Weights of a small transformer language model.
Size: 12 layers, 2 heads of 64, 2.12M parameters.
Architecture: LayerNorm before each block, learned positions, biases, tied embeddings.
Training: a variant of Muon for these matrices, 8210 steps.
Each number is 128 + 24 x the weight over its row's rms, rounded and kept within 0 to 255. Layers, rows and columns count from 0. Numbers have three digits each. The size before them is the row's rms in percent of the matrix's.

# layer 9 MLP down (transposed), 384x96, rms 0.0685, rows 223-363, columns 48-95
101:114095090149139136120108149145130106120128097125154130140110092170135145167142188131119125096101147122113121146116110172122131156144132115149134
103:120111143136136098112117154136151153148191122147143144096126097097066165089126125093142132113107139147121102155109132136131109146168149166102126
085:145153133129107127154170110118137081115096101151128138149137138130166133183140070124126155137108132137135073118125120110152154121105119093122102
093:129140098128129127127143106125133114100092130139131099114081103127094096104147121137141110108090164145128161158129135171150119123151118114094133
096:139106160117173111116137153098127133120138103167144103092110140139126122148129127103110161179120138116125095093123141127134156118132173132142157
111:149175117145124102098150124135136104115169111111143121124143130139111103105150085186134154145160098126113141129130135119113182093154152164140124
099:141160150093170188163127166126111103127092133136122189113137147120086108102130158113094135116118133110138155129112102077108138131097161157115113
102:126112112080152154164098146123172136109171174104115118124181094108126138087126116078125096140129093168123153129127136129119168160145162137132157
104:137123104130093126139136148126173141111060115163155112115123124131132126147147163154117103039128139120101149126150111139096131157123066110094127
097:148127102098122128163144132134138112163132116112136115118095183187148124163109093106086111147101136125126175110151132116073117121130139119125135
090:170091128168150125153121165117138133126115139163164132083139116157099158107119130121144143091116151126142115132122111154108096125090129151137108
124:093130125176121133114156099102062138148159112149145165122135110110109161119142146153131161136102113125124113163119157089110140146153147129139119
097:123103119160104161114113119158106112097135125177097114139123127115171091092117139155143128101096146125132101148110124159168114090159179151160092
093:122143131138121176038094119115150120105111149099162134125114152124108156147159165165128127114120094149116141145161109145134137122121118098125115
092:142067167074092152129136110149113130128099142171125101147122154150090135104128104153150104102167148085141150098136076170061136132161124123129109
103:108149100186119145135137108129141123162129110141159172111133097121110114126109117088131141078151161127104100123085138128125086138096097106116120
105:107155141060132151122131090102137127151106137137155161107166133075098103115164105118133138104130109105148111129140129155114126108125135177137156
109:105130150148118121144095113137132104158150098148098126149122127123124131130090137134161155127173152147149113099116117132121125126056088179111108
106:098162098124151137141148099136150170123131158128187145093120129176123166131156104144076145141079088071148154141111129100143127131146124088085124
103:100151126151113133108127116154198107149113075110106135137094136151091114179108110088104158122118156100126065126102131125133133132167104124104129
106:144145125141158126127096115124137122104137150118133109108104141130138149138113126085159097156161079149141117131119126148122176092149155139143151
102:129159159081154133153153128139160147095148173109109173140126115135110095085154073153145145131122135079125110150133117111139067135141123149096121
098:164149123111124150126095104118158087110128118176117143126114103146160153140114149110111123121170131163131160115137136156126120124103149094154171
090:173156105149112096135142132144105171125156170166119145155126101140135142109162127101130146094130097124149061128134131083100102135131111143171127
102:125160139140093145148152145148154152135112138144085142145117120134132097164083159122062107133103139122163115095126116150133109133094108161137152
101:165146110153112157104092125135114135122128162134114134114147115142138161093139110129131144130108089137152124121112179134164103125121150092107097
099:163125148118118122118114134066174084135158123121116160131120112116101075149134102153138139105137114117129099152109135133138107147098132102146158
106:107131129112128095156124140092155129157114139129093149095145085138115107141132084126133136137124145126150118167096165145163100112105126142146169
098:135125113090107147130140177110136181094098127117116125166082136138140138149108134137138108132132085131136145111141093138121186137092123141155144
115:132145156162098081137112144141129079142143115149113102132165070120141113155136083096091155118177137103159091107143145139120151164108122151123130
114:138146127172125145102151146146124126140155099130163179101118130149114153136117162066141105116138123111105120126117111134126114193102110129086153
103:083093145084147134137163158088108167141095104113109088121145153099173140146152149102115113110119150095112103122154116097138114164114110133119123
098:146154122121094113147084085130097108109104137123134159170127094132145136161136088118082144111168144105105137116131126130139168091133115136130117
084:146112136115171135150159137112130170155150181110102112153090170124094143132108163134151107087099126099130094111144150134118100121155136109108132
109:115094147139198138122133141150122144115158128093134133114105123152145121121114146130123070123117150130087145099120142171154146110114108076155126
108:121113113138135129110156136161128170127081135122142153117110128102098159178083182143148098122127157075134129102084089141117125124159132118140142
085:134134148127098176101147130123138126122068106153102131145161151117136149154082097122112085115119120149133138142181116148144192107165112143152095
095:178105161136095149164110138164120122101151130179105131114119115140169136123085125076154092183122138106118173119120138157136148130124113111146101
107:135107112123131156140100072116115136147123122118166138099160128136156118151125126126133135147138068072112135145115143139099160169074125134117114
097:111154150168143131119114115087102102152133141142164114157138134148125119108115090124138160111114119108168096119125146090157105097088170110148111
102:131160098120148146123092105128108141205182108087128151133143116116153147096145110127145120122095083171131102139109144098122125113134103102087145
112:053100105109103166140088096133118152104138096086091153137143125134124121150146138113142117138130105102142140092133108088163134133181107124135150
091:107096124128160107108116143119153136154127121147152102090152132126138112105135110090160104097102186164088148153109133199109123131128139131138112
100:097143100140091174136088119111093108150120116101099120136145150149165109152094156108100130174150099105127177122098143108106132127106121092109139
116:113100110163206131108088093114124149147144104152148147151111111125123105129076106147161151119126137152132159120105140103123140140110091163111102
100:166135131099120128086104154101165123138168090133153142150113118136151105093192123157103115135148144128119135110103134110123088133160130126112115
089:118149109175110073089143172106153130134107152099159164129074124138077134150136124152137127069126129141139123120178121142113104137131108128102150
099:089155109136165098131152148079155130117106140092146135123137148118065107115148147177144130081091137104127139132121089123126131093128132138115131
099:128172148117136159162153149121156137181131145127169110118117098145148099113160142106168168110118138128120163073140134134101108163102146102104124
092:174063127105086114127135089155125138120139149153102091113182152124108148102148098106098096134150083159090138091141115165095138087144107145140128
109:124133136060117122130166096127128119104164131068157155103104122102151150122170098130149127118170131145110116147140101098165131127088139206133121
092:143126091142127105168103134169103115151109130093167145085138142143126140140081100128133124151137132112180157120143108089121133092112138112120158
094:130140141106143123082132123105098113124107092135115127098155135139137112150121140096130134124103098127107168107097128110158145090164140108140126
093:154158123145106128107113158113105081094165173181120129150145130149138118131131184153101106132146115141116164167089129143162142139112120111126101
105:105098129124090130109120142130106102147144135136122166112129111103143135137114123127168113123171139134126140126115130125077151109118125169126088
107:155145158100096126153136136163127138094133128125184135090133136106150125133152128086122133157108197137101139093144129134131141128159135129108107
111:090125118119161133131122133105135100131174113133157132118140125135131091131114118137106161144175128138121129107069146115094069105104146179140112
101:152146110108121152127107172106144112119114116189090150100116135121142143123144125132121130115121187159115151162125117139067122136134124099109112
118:119141147090112094153135130113153172147099108154094133119115144145105114141136103137120136145114133090152139123128111135129120151141097112139105
094:151139083107140141129123130160145146116109163098111116140126102146161101120084141114117143154124132111146187080121159151133142132119134099134114
093:097125124129123198120072161146125150116130147132104153127155165143126112161080138096098109140140106089145160155120126121132146123101114140139066
101:142163103154115141126158106113134169126123202129150118146112140169159121129130104133134138103136133100116105091104145117135130172171108118101104
098:138116124107126093158110116130133166112170196121103075084140130142127148140126131140144074117094132118136160092147154144118120150169159111107130
111:100122104079134067171142065143102135088110138087125088126148107125124145149148107144120102119106127179142087137145148137131129134120131133175188
097:104117141131095118108139134098157151084143170133087099121127145136073119122080153140099129132107128114120121149137126106142141144148153140149131
090:125110108096111092097147133161113104143155156075163114098093114121122163134133141128141114173135074165157117146147133156108142120106128124139108
107:139130109097132140155126139121106121139165119133074125129153115123119124145144137145117117171157143108147168116095104064137124098165159063136153
097:152127127124146138154144168095166125113125127141112107147107103144157119141168118111109126119120138116133167147101142151144168154104173073114148
106:153098151169163106165070091080143090123131110153129152143132122085133126108127106140133141089172167182125108095119142136112150105132146157127145
101:095125122142106137101094128141175117116164131109100110164120124162187119102143168145093144147134170092085103140083170113159137136128157131162133
104:147133116120125151082122174121142133121142095142142067134122144126133121166143134115084087132126156107147123129121084117112137134164135136145112
102:124125145157162152133141086120110151135151195126116084155138137106168143089131100118121142130132073139125104117138097140119143140125087126152118
108:177145146095113097127159126129115141103145113166095128122124119115151114156123151141112144135131124111140118047187170123098123146142133117118137
109:122131157089141143130132110125105124084128135141120110145134142137126102112139115118121151144117138077122111097140130122153146152137114105087112
102:107136168133106125143125097148177137128133131146086114133142110130129101139106064109109143096159096115165122129120127115144122148077088139129106
087:154114119097166163145101148160156153094101170100090109161114140118106132109192078108153116106102132121154144138119135125117104148180149127141166
105:117114131086144116151098089122118127121187126097141171142156099131097119086113128103146084103138135110081119142102171126119118152131124149163182
093:114084137116135111153151131097108160120165152138117165101158125124135117102143135149185137090098098109151080134102125129166101127096101139107128
095:115116129128141132115118124121137114149093109124123138117125133106098135123131119167100131141175112120123142126070120143123154111071156139148127
108:119137165112130087151143122110100145126158134103128117148105122129143134129090131142080148161117103141119068096113130112143123134149108142139143
097:175177128128150143114129108119138102142139133120118106091120104118132132104141160110100114126106173169125151111113171126132105085152163150119119
126:143145100123090138061143139086173102141183115137145108122133096114118147117114150111116156121151135125134056111148128116116166134111131154075133
103:082078118112145130162091098105142119141173108095119135124109125114105123154111144146165152101185148133128101107095145107185093133133104139129143
081:133147094109135124150127116105186136125165152145138128142122106130148107118137135144122101109177130065092130123160117116146132142123142090124150
097:143100105095141122133136150104177121142145124166102121120134103151149115111120148147128159140111136124156115104125131130120193147151159100119158
104:209125106086133139108142152144128150149112145125107118109131127126166143129171082087134127126110122113099096134147118142125081160151115112097124
101:152155112121105147126084139141115142133116121101119160130109104151170101158148136089123123138141126144155133117114105132145162162108093109122116
114:108178105159136176074156134140138153127119105091154140152097115135105148163156104134108187126153123069158131098124112109129156135168148110116147
099:096145111126127178147128123145137126175114068145102103151151114144154121140124107160117087121161138110109161138122149105146143142133150122131162
091:047144149114158132126171137117116146116114154085110146114133128129137096095169152123148119180103124113147151102091091159122147116124082124120100
092:146166166073119136125120124136119147130125103157135122130142114111104127132140106074128124130082145087122111135128129129164121138110140129173122
090:128115127156138149152112121117176156134117123138157114111100150129128155142123078131139127073118151091117121163119131101154101162150133103152166
107:137088117110165110160114130088137114140130115152146144109132117108112137084130117130137098127167161102101129123121163087102136132165099146115116
120:152132073144110153089114129129121106163166147125136140133103172121164128107127117154094143160147142160098122116097123092120171100121120107127150
091:108105104126109115149123129154135112145122115152093108147138098154197109138148157079140106129154178129133150128111106141167135166124153126090144
092:130132129114128167147165125119197089135175157128147164110119091153121126096122155158146156164131131081124138081160142124101133127076138099102087
084:111135142154145117122178156112162112135064106135163136135138150108117131115116110173114120108122088144119106120111090146156141126122114133121116
094:123128194148131152104121133149091085139147099115112122130132139124131152119140130112120199164136149109098153126098140145149092129140131132112099
106:133134129116129118149134130145118144123085120115153159146070106097138119157141145158141128116087153118099121114108149149132120137146160163193116
092:148100111180109149109139165169136155132172143171163121138128119136123099108163139092165082112140130113146103110149108147108156154139116104105165
097:185145117107132143134115103114082130169159125095112109142119132105088091111090117157115163139148122103136163129133108117099099135125162194122139
101:149141128140125149124121122111153119086151064131166136132117100127094137076140130179107115098157121126155141146181135110102143126142133116085096
103:098149146155100102142143135121159105171130144098095120116092141096103088119118147117138136132125188175121044160135134157127157133099102142145126
092:120144125129089104133087141106140122117149129132098131140090116121117194157101108144114143129096114212161122156146096113111130120099120143070127
097:124147123094142138114136143147123079140114149137113112117111162110134113143146158132129115118165087138086158137149119140105142132124115126093125
098:120134164117166157172126103082127162109114127148100153107158125100164140171167147106119117135147109092155131173126139135159104126125130127114104
095:137114108087114123114104131150143124143138108095099116116150123131138122161113135140132057129135143155101131130134129141114169138150150111137141
087:116148101078135120121122128152154127135109156147151123145175140115155119103088153101168090090094157114116145101140122095138089137115153095135145
110:118091095129170122126114180128133121135178176124123132146093152122133128084123066126141130075159090154099101142122158160101130142126155148137118
101:108127091150099097160107144157108170121153151094123111141160124170118143122103114166145130152093083108123195079131134120122180163128153097124129
092:144130117110140134133137127093082159128149130134156162079144144126107085144127138105153109110149177096118183106109140117111115076156122138090146
101:129161160146115143094146115115132165110135172172131091139111106125122131129129123156106155122131099156111129109088127136146101098102181141154131
101:121099089127157149125102090147101110131155121118112086160147170174109093122129127152121122151097114120125164108146112123097132147155116169161160
093:136138163114139126138158135138103142158128089132163120112149128132155090113134147092121145110103124139115154140109137181091104146147155159159111
104:138146121130133196072116106147117144131111159123121121154147118167158119068121144092140158145113076126103156140095132080119110163121118158130108
107:160137136133116171120166141107163075115142145135134130121118136190127128081130112176150082097131125120165189118115129121090092132112139114127122
099:149105092125144104131120130153136150109120130138097140136111146145113109108140147166099108101129121110135180141140154082100136151100127167103155
105:194118086140133111109115134122101105171137196147073115109104128120165117095132098156158075122124119133100127129094131111141153142143125126151142
111:162118117140115131100097134118132107164138130120133164131155133160120121106099144091103147161132111133094138155088128130128189183180095126136118
098:142169133154124102122172144115104158106121097135127137099125163082112129138143114161174163125120106127109132116118128126120169116083089115138126
100:172146116151131137113162180119154127134106119151138165110112129123130063111110091106121115132122158125129158118134107161139104094127130156115151
091:131129113092125092123150183149127117120108136175100108128128113124104137132166154181096113116131174128114140138116103076114188117144152098127134
097:109154126108123149129123126120121105114136086127161135124102093081120125127091152148122156147152109078109118071108115182140113151120159157074083
105:120116170154130115135086135101133125110130139117132162116137165103082102106179107162130143110125135134120098147112082084167135128116161119108122
096:148173098155115141157128102137110102152096106147164130133110177125121123106147111131150137117151138130141100092121121119110123096156114111103121
107:138146153141070129127150131162121152143110141171097140138106123123089118122075141109089139110114094098120138169157124095143112132102156178110101
082:133138150118094153080145101138097157141083160095166142139117127112121131154105083110099152145121140195127100121110113119084108125179109140153150
100:151127152148139095092107152124130120155128145161107085104171119128142168120137150103122184117145144134104137144152122155142125110149149131138145
098:179128114129121175119075142161140105133130092148121107125141107126131153138099112102102108111129129104086159141172099100146133101143138125138151
102:162138079144144141124101119171101108141129132095166135140123113133141134147108111149150103115151088147113174128144130095119123115097134092126111
094:136158151183152110151107112153155126136155120129153103136149083121096161114094120130126144087117122151130191126085151119129096128154145095115152
098:097119158122136122153107117152123093125099111140129168117139185132115154094107123118128135128153108171127123091151144141106129088091103074127117
107:138114102117142112133130126172138132129109151143107100166149135141079116095117145191146137149129136093101152074145119099129158140129117137113147
093:102104069142215107155158153099130137144133152159146117096126126132148138132137105137188099134146103157153098114133155138133110103133074098084102
098:102149105129129123152161155140157144149140079152183138132102159160084109125169117114120149110138094108116145086123137101105110086112102159120155
088:086161115135145148133139151123126144121102122155091117129121088157122133148155154144169106167120129068120180117154124098142086118125086119112100
099:150067129103108178162125137113119099129155130141154154115112092116097138115121077121140136165132110137125136116184139144092141158143150120154126
101:165123159120160134112111113111173155110125137171149096108164146109143108106167117148166140134117117111102174110139152161119111096150136080107109
102:138102139175137105159122104137100105116138119151111112116108173131131060130125157139093122117124177144169113117109113132123161130158096127078074
095:118112121085146127119120152117154135173088133128082088135142159136133077113133090154157119139111139126127157128134140115096095106152129145094114
106:087120105147147116136159101152113107088158155150141121110134097109110130090154124155144123142152084142151078176126124142106113144131154119102154
# layer 9 MLP up, 384x96, rms 0.0683, rows 224-364, columns 48-95
094:138097081132123109153175105137158105103118132110147125153107128128135120120128127138128149109110183119132108141139139104125147164120155105176106
090:125138164138092144097148131137125135182123145116162096126107124122095162102168091155136102170100171160116091139161106108124102114097125144130167
088:167115143145153132133145134106045167123115120134131182150126110148067129134133133114115141170114145124110122115096141168143127142122107135093130
094:167158141141141155110181147092126105144108107115148129101091113154106090161137096107152107141102120115130152099143156133095129135150141091112161
116:091148125134091144174195153125121136135181104134140096144115137123082126120103134132147142153149147154100100139136143142128123081119113141156128
097:140173088176064125091145103109106135134157109120140109111145115083138118119169114109062122124124120141141149124181106132128136135082130160119088
105:106152161135127083104122139108141136134109131080121118118118118101164160124161120172116154124121148107118088114173127127124103129135123117070136
096:153111155145123121114193145106116082152105113136122153148137139074143159124135116115163101136119107135195147118113155140157100132116153081157108
097:106128103152137156185161121121139121133126107112133150086138145146143101131107130112133114103139131150135117148144150083127165127117177124079082
084:129142120079127161137127175121104145127122146065121119141112096126141152123134113115126151098134137126141129135102077119108090115126134129151126
110:144099136168185111130107160136138116138134135080150153142080111132123154166143148117146139099117142148125133154146078132141141114162152112138086
096:108128117174104146144177102070124176134139122114130171094106135123130140156114134069100117119121143121157115132132134096099087125149105154149118
092:145093166120121101093108095126133155132134098081112140143180097112162131116114126105167140086154149134118131122155111146158125150126143104153124
099:138183118123093125145128096090122114119176135110139131160107166109135140144128136100155137134130135117187117087149068126138119124162104116147099
103:153146095112077103093134123081119143110142106120149144136189107093124114117133123127154153134143152179146151098156076137141138118111174131113105
104:103106126175079125093162182141140119118110110138115188133134142203151171125096104132135110108120124140169089106157148142138124120136119105104169
103:093124146130101134146138130131123142104141094161126159112129137165098154150146116104108132149165131119127092127134163133124105148145088079123097
109:107148129130165112158133104129106154153138072123196105138116113109084149142126142133072159146112105110121151140104099126123138147153105098125092
098:103148126150159127098163096110143169162152118105105117171127155146089163144123127109165140094110148136157111146135173078130147128122108096123141
114:099159148106112097109114151134139136151156147123150156150120138114150180105113162096164148100093168155145117148112133111129154135092118119104168
101:129134116113145106125089117132117138113153146146105152112117135112166139146093170140166190163081157164088107133155109149102156110170100143092135
086:107123098132095109119116163152106131151140132155127163106152137081134120132113150110101150138114129145159162076179141108138119166090101111122120
089:143144116138147108099131136144145186182129117115131093114113110187148101112146127124195123139108136111089128151159126124106147103148095125186113
112:112154125134143127196163132067075169145125108134142139174117158145153109135137095105101087104162137166094121151120126143144143123149127121127097
096:129125143104132145127166130120079134165133090150180108112144118102127111119151108104099113136106155129128137146169132103181146163126139110163132
094:122100150144127123126147157136121182119069114113122126116144169122134138088167127125135084139138127093126143112145125125144156102142128110183170
109:084096115147128119128177151143094158134167071090130119113102107082135117143154139099105166145096134116178154128136148123097100126126116115110072
091:125144141159111077110118138121152113153123111115168146134110114107137150096149117172148110134158155109123146132174132122156156156200134143149120
103:127109126130111092078151155113110153151172134136103105138119186123155152123168142103118130117092137129115164182109105127120081102086153157136171
100:128094122138122102149135091148082134135137140130155134164086147136176124174137118133131146116099148154096135128126100123114108121105144088130136
116:130112125096162146109212185074082145118149101108158125149124119116118135181145111096098124142093118123092147115130115150136132115123141153145142
096:104127128135144116127164159118129121124203109122141142116112111124105136094140146120121118135130107132121104134140133133126090132126138089161113
085:150085145139133099123110161170096105133144165130139161155109110126117149144188119167118169118130139122143132118135118129109076138132132140132141
114:129101107153116143143155151145159122149100121097153099120158148134103129141107132137138146170102140158130100168160093098112121106160173096166134
098:117127102133120138111145097182121163086115076114150169102112122120122156101107171111121095162124159127146114158129131127121144126174090100151135
094:156113108163119107135189145125099116100143102114122141136089135120100170118112127123165061162179127110145127143160149135107114151142120117126133
087:105139125087183081117168105081140109138117131171133153121113136073150153165108114105139148117124140133127143134084142109103145115109121070133153
103:109153153143143107133152121136127145103099117136098142070129143155148163121155136098154114124138112122125123113122100122120098190140172103170131
095:097144175173147128100135110113133125115105125096129138149092125125104174150161117148112097119113147147133126142171129128133145103139161178135190
105:126173140120165095131156142098113120132116145139096117137102152144160153158115130121127117109094156186115111153129103142113175137096108136126090
097:057115119147156161127104114149096160122159079112152128140075119141185136150132140134143119116062128098116126107152132169125152130165156102111133
083:117121105123136137123166096102097144135106090145073151125154139158082123101120134156137121116101132147136098095119130120092150131123105092158106
091:113085131164103128146175144103108139152165125121144185133160139050112117124162102112109141100139107121124134143110120117118092117139171121118156
101:068149122093115093117159123119151155141139111123121104127094170145161144098169129118135112127121160134083167094129066115115124162124128147148144
108:079135137127119146088150112148119106120112141139101127129124154161118162112128162098156076139157178103138152128139157104159104146070149130088150
099:155116133133133111110135099083118165100156085095131163126140126113126127103127132077112086160112137168136153097117122149153104144135137122130105
097:121162161132135141122135153097116130156171109131138108158138157131147176129149116120145101090086107102109117081158114159072167097111122115128121
112:119070118140133122131120173108072114124137118145145119118147134121145106106134130137137124078103137143133123137110099162087085167090167114131121
101:107105165137125088160156129140123137094141102094094126122124147177096109167154119097170146104134144120100144081111120097121126110130163103085145
107:110190151125128132159126133135088134114137120101134148128108130142112140160100110121136117077091147110107116172138138161096100131138128093171134
094:144161120140110120156173107156109121145098127159138167072145161164151115128141137098133123101101127143128131166111093084140123100140069125158136
099:082149116124098094128199148103111131170155135147158150140122100119148128153130082104132087136149120147148123094143121129094105162125136139155137
084:140159118111127085099134119144149187102147141136181154145112143094101171153136096101104139096125141144156143116168146134167135153091055092113143
102:144109153145097116141134153173145144112157135140112138144131149127090122116133131110099124131087148111105132189210139147134125133127090092122139
106:123107111201121096135129090086108122122102125136119125135120110097103134115094129133170170167096161143137139138128111105123102167123126089150121
118:109105128133125135103138183107140150137128060118182115143142144145113134112116113106119104100140138103122142129132104094126151173151119109117127
100:116080153138138093133122135172136144120101117136146114166127106168102162154149117174073143137091110138135129133156094098072138123107149123150146
135:123159139104125066146117104153101175199071099163138138131139121139093140132138104112120150156123128138157135121123121146129118136145127097159096
095:118161150117145129123162153118139129147138117125119125121091108078117137105112139157170103126095167124106168116144104104138163098132097145142145
097:103122119139092154176114142149158138104126128103150107155156174112093160100122161113119098109131131105165122127147104083168094128105094081161127
099:070085140107124076140173094138105119130111140153146156158126111153126158123130135146136148140129126106148160178134084132141126124154121092151150
102:101088095098112134145135102127133127128135144179150126122147139127132155150125143133159140140159196170150142153136096166122127128091113115121120
111:092153099119083089147161161129147108144142126109150121136110172123082145143125152120116103156111174144161132131115179071134128128119151161097152
093:114123113106123135115137143113097140157126118134143103115140154127196135149163118136124123131117107138146124083137148150079087166124094114160148
088:110086159152162104112157110095116117150138093122159116152144122125147119123169156122119113097134121118136140153136103077127149140074150149142095
112:144143126163107091126147150135090128119166099088103140161095140179128135093181104073106129138167130093103160134142082150146097119137132141151116
105:134140148117129142103120121100134132108124117104119095114106174072136138121144133109151101126133108117096139141097087067110122104124168147148135
083:110081125148091138146151114095155068115120112147133142175153126127124133157127152118102114107114166144126127101183128145149121081158145166087117
106:135108137162147136147172124106147141154129130120140131086121156136105143106116140091110118148155096146162147143186086158182146115122124133126103
104:093157139154093125122126125166077159102141106133113155158110097132167146138111143155082115128094167154120105175150118144094173097119090122102117
103:102126157142114137115146142118122135166103094109139138125125142162090180101161105170105132112124122103110114173142152134155118136195145149132114
109:093141122120138106141161148111133097134153150070149137111110134112123160105113135147147070135167160147164159117162083100144119138149087111137092
109:132126159119131135150128124084157116108112096113147120114145096120157176128159155115170134135110127113091131129115136092112104131112098104198116
094:075138149108132129170169107101117159134116158104167135089168163105120116118139145127120105089124129150167163095115137137115122135157106115209118
103:095141128146101085121129205198138135133144110106118134125103110172164158123145138111169119123136141151173139132104134108100131106134096114125127
096:130128149155107089151198130159124132115123138105118127116143149155127194155161114085105120105118134124121108151157105117158137110154120120186141
093:127117131123111149115179112142141151141130104165132190130094136134154147132115131130125127076115129168117095121165139091118174125133130122109173
091:115161118126145135118160151120099111203107096115111173137125134087161117100140163092113126085122117172119119131138112153139167127142153137110138
093:111153136142085099100121125134098133127154122101118134162081153077108152113122151105129090140102136144124183148141128162099111120110135099094139
104:116070152123138098123121144109129102136139113122106153155119086108129192141152140112102137116162143155156171158145122159107127108107115090128127
114:130121095133106093149113126173133141136070059103130134148102144132134095134153144117128110145119161154143143158147138085137130154107134089151156
101:121118115150142133100143138149114105117167112111159186194094128136157156153105166111125116108106181134143095127138125121111071145124101122108133
095:141117103122111070088134136110115173144120093140136129138129074125151156095112132129087126111121169153071112102136089130137125143157114124154137
099:121141171130123101110139087145145189170166107122115108130111150141112099128157098139139136102146165150151138118154098127133179111149120138151137
101:121126132147109111140178133127115115123117122107141101125132133112145152090134124107147149159111135136130062199110142092119137107119134154178120
091:120151124111150098086118116169143165109112144134154116142138123184114124172135117147196130104081133161116095118130107123133120105179138163168091
112:094137110163094125102138112124146095120158117112156131170134155165080133142177145088144130100123129132126136124107107113172142147105118126164123
107:124111122141149108109159174144075106178169151150133151119149126114124153135111126121121121117127154093146118091127110146104099104140155131153119
098:135134110146129123144136124182089160140122122142164128149104135145129135153178130114128106141135121102143160119142125112105135071107128124142174
098:083161106194126137103117134111144100134149135080103159162109113129139154135094151110148124144161138149100132126160085159133107110166120139139132
092:142152118156142113183140138127115142110106104167141120132123131112115120148090126116127166151141117147090150163131124144121125109090092136125129
109:118138138108126120059154125132114099132124159133154116063112153134145153129179150132138095125129122141173123148155128109135084150118106105108130
120:146124136132097116127119101136104128115130135110188131099143122137153133125126124104140095142161141164139142132146131113123059100153117127147143
089:109115147117104126088159142148152100143130092115117150135151112135109131143137121123152157150090133186158169099148158107130105147134155154148137
111:092143136117142148097129172070116132156158118132129125115109140106104136136165190121140149145133128119134133097143110131118148146116127132096135
092:091103156104159140124172141135105114156147101118127150183090152137128135119100088134120169130164151120112122164134163184147109136186125134158100
081:122108083120090139165152148094119101101138148118163107176172135108129131159094098116121096094142132151107117099139109160110125124112148101072122
109:096104131078130164140144138142094133111110116103161149116121121117117128140133153127139131157089098155093113151120112115097120131157120149140139
103:127106124134147096121123099112128089144116147135154138138124127120102145173098141119127120133118168197149132141143148090179112159134140112109106
103:107147140100163127155152116112156152150133121084130124129112082121112154143131143139120138138165177140127132138141079146110148101142153085126111
089:126151171137140126150136155114133132149109092102132171119151142133171113103114128133128162168100112145073123120172104124143160110130065119126129
086:156133113125130097129137141159104121141148096109128126134147126180123158145097094137137125156099100135146183142142126100103124159099162102104132
093:124095143140076118150142164102107172126126106134137119145113156125145144126171122154146128164091142111121138164120144118093107127128130121129135
091:124130125123150085098145145175102156119101092097126113134097137162139146164130110097096104122098121147130131148115114134117127140090139154155122
097:100102106139115155138082117165126130109152107126125135104101167093151180138138123140104154142134123080106125126160148166133081144151112155125112
090:125158150140098138111180143115106149184136103140157145127137094116120113114181116174098120163133103129110124120109124095148133141167109192108084
094:117114105087108126099153123123136115147110097149192139137132108137174117094111138147117163163132144172131142151142094103180125149111096114110084
093:150119180094100085142170132118110134104111098081113146138111095132131148102084114086141154129101163154152145171169130143138125153118152127149130
096:092099096129109087132118126109096098153148130137119134107080139133164127088112130146123104139105173126111143128116071183128125115144134115143166
104:109135137113106109146148113171127131160125102133131149145117101149120113126135143115167121134106137145114133159176190141138128081113113091126162
106:140135094118124120096123150137119109108111136116146124135109152118135145168155146091102169155139103129113116156123092141101079103131157139120154
107:112120110118084097120131107165103121131123104134154161113164156144119126101134127089107133148122151122116147155137106094116131188150111150115132
114:175164122124100077103122079125120159104091102121135122141172121111154105139148100144168172062111160098116129123137118128131101138145143130151115
106:071131135109128103125113120130118134127122128092121122135112136140130157102124103096160137172119199163148175186128116124095130125138135123108187
118:140134098153112147124152155093155111134108112073104137108143123165119189153114104121136070114131098135158151128116132108127106115121111115134137
102:107152127110121157123081153163098156163099106174116131104125125090130132127172156130123135114121108141127116146127143179095119149124120097168153
110:105142138118072117112133157125141150183129149090139120086111096139122159143144158145106114132109132092118116132143151157164135149169129122162138
113:071114118114130119174133127074104102105128130101140102112116142102122158128157143142099124088141143150138137145159172096122144133116131148073150
094:157127141120131082108135137119156156130145147138107144127144187157115178111123138107112115147158095136111119141155145128131150158108100109117180
106:112110144145093154125141112148087136133141120098156144133127140151106112153128125116135135071079120131108106154121176170153124159104132134133106
105:107133145187095144131142105081125155135141122078135134132136109122094122123155113107171122123155108150141175154139121126120137134113115113154115
111:083139108128135136109135177157130111101120122094153156120123135116066115108144159159144122094137132122109142099143130148153113102142080128113104
096:119107117128100145111160145151121096146157100105101142137100119114126164110118129107115144162103188155157115149144068164127133112103136113178164
105:132144121138122106141154117148109106135138100115135145121116111164088130145083168146104159136138140174078127152167156078146156108156085110142171
093:134163068132137103134134107133109132165132109129148128115106093146138163184167102131124118127123159124123108099101133156092098132115140108163171
092:066157149122129109089162161109144145158100132136194150147163147104132109153123122150101141109084148135155163140161151133131133154109165133148183
101:134107141116119117100123127127112164118144106144147124133164167124117126116110137115147121089101160156166137100169110112132089151088102032163134
097:118105104170173152152159140105110149154113100115116139109090175170125131143149110112134097120098134152120126140130184126100139088154143107180106
103:157120124141159110167115144162133152103137127102113081129101134115133139188143131128161118107161175112101124126144119123102141155104179130140081
096:123125095077147157124117129134109132119170111105138124138118132127125101161117157154118133102142162141147103145146140145125142112147117132093119
092:110130130146125124131112117162122135161165155149093162136119158129099099144170133106119133123129131116117136140195164077104097135114133129124131
116:119178107141131155118123146089086160135146122135160123118109158145123124158111130117130069141104132146165114118118177122127079136115159091146167
090:131154136092085137120126156170158132161117159148137146139141114130149129144109160124108140141140128139110069115203143135112143122121128102148186
098:114130117102143165144158134192154106134139113121116123134051131108164138149203147107112143139116126145120148107142134121103116086129110158130138
086:104128094142105126160150150126174119104121166126126110105109127172132122125105125096160092186144144168120144133135119126105098143082116110156076
108:089112132156079121134117133147133158156125105096127162099095167113145168124146106150125084131118104136130123182142174097115134157105137123159144
101:110132116140124144160124095156144127117131124137118181142103146135140171150109146148111137122113146150140094139119116107123122116115118110152115
111:106118141099085143142144145080145163114130163090162128156104148140137152090118147123142101127098146167152154137091152112118102089122119135157155
101:073120147127127108100141197164128162103151102141130152146123085111127156093122162132106163104137141149139142140123182130105152143133104130161126
090:189152106147128072103160133109092147179122106101112121149119168152138153088139151151108137144145124138140132144114105122121147147113097107129126
119:110141095099128133156137129128093110169143124096157127145093141120150176130112159093103144094083129109169138154128139130115129109108142113137142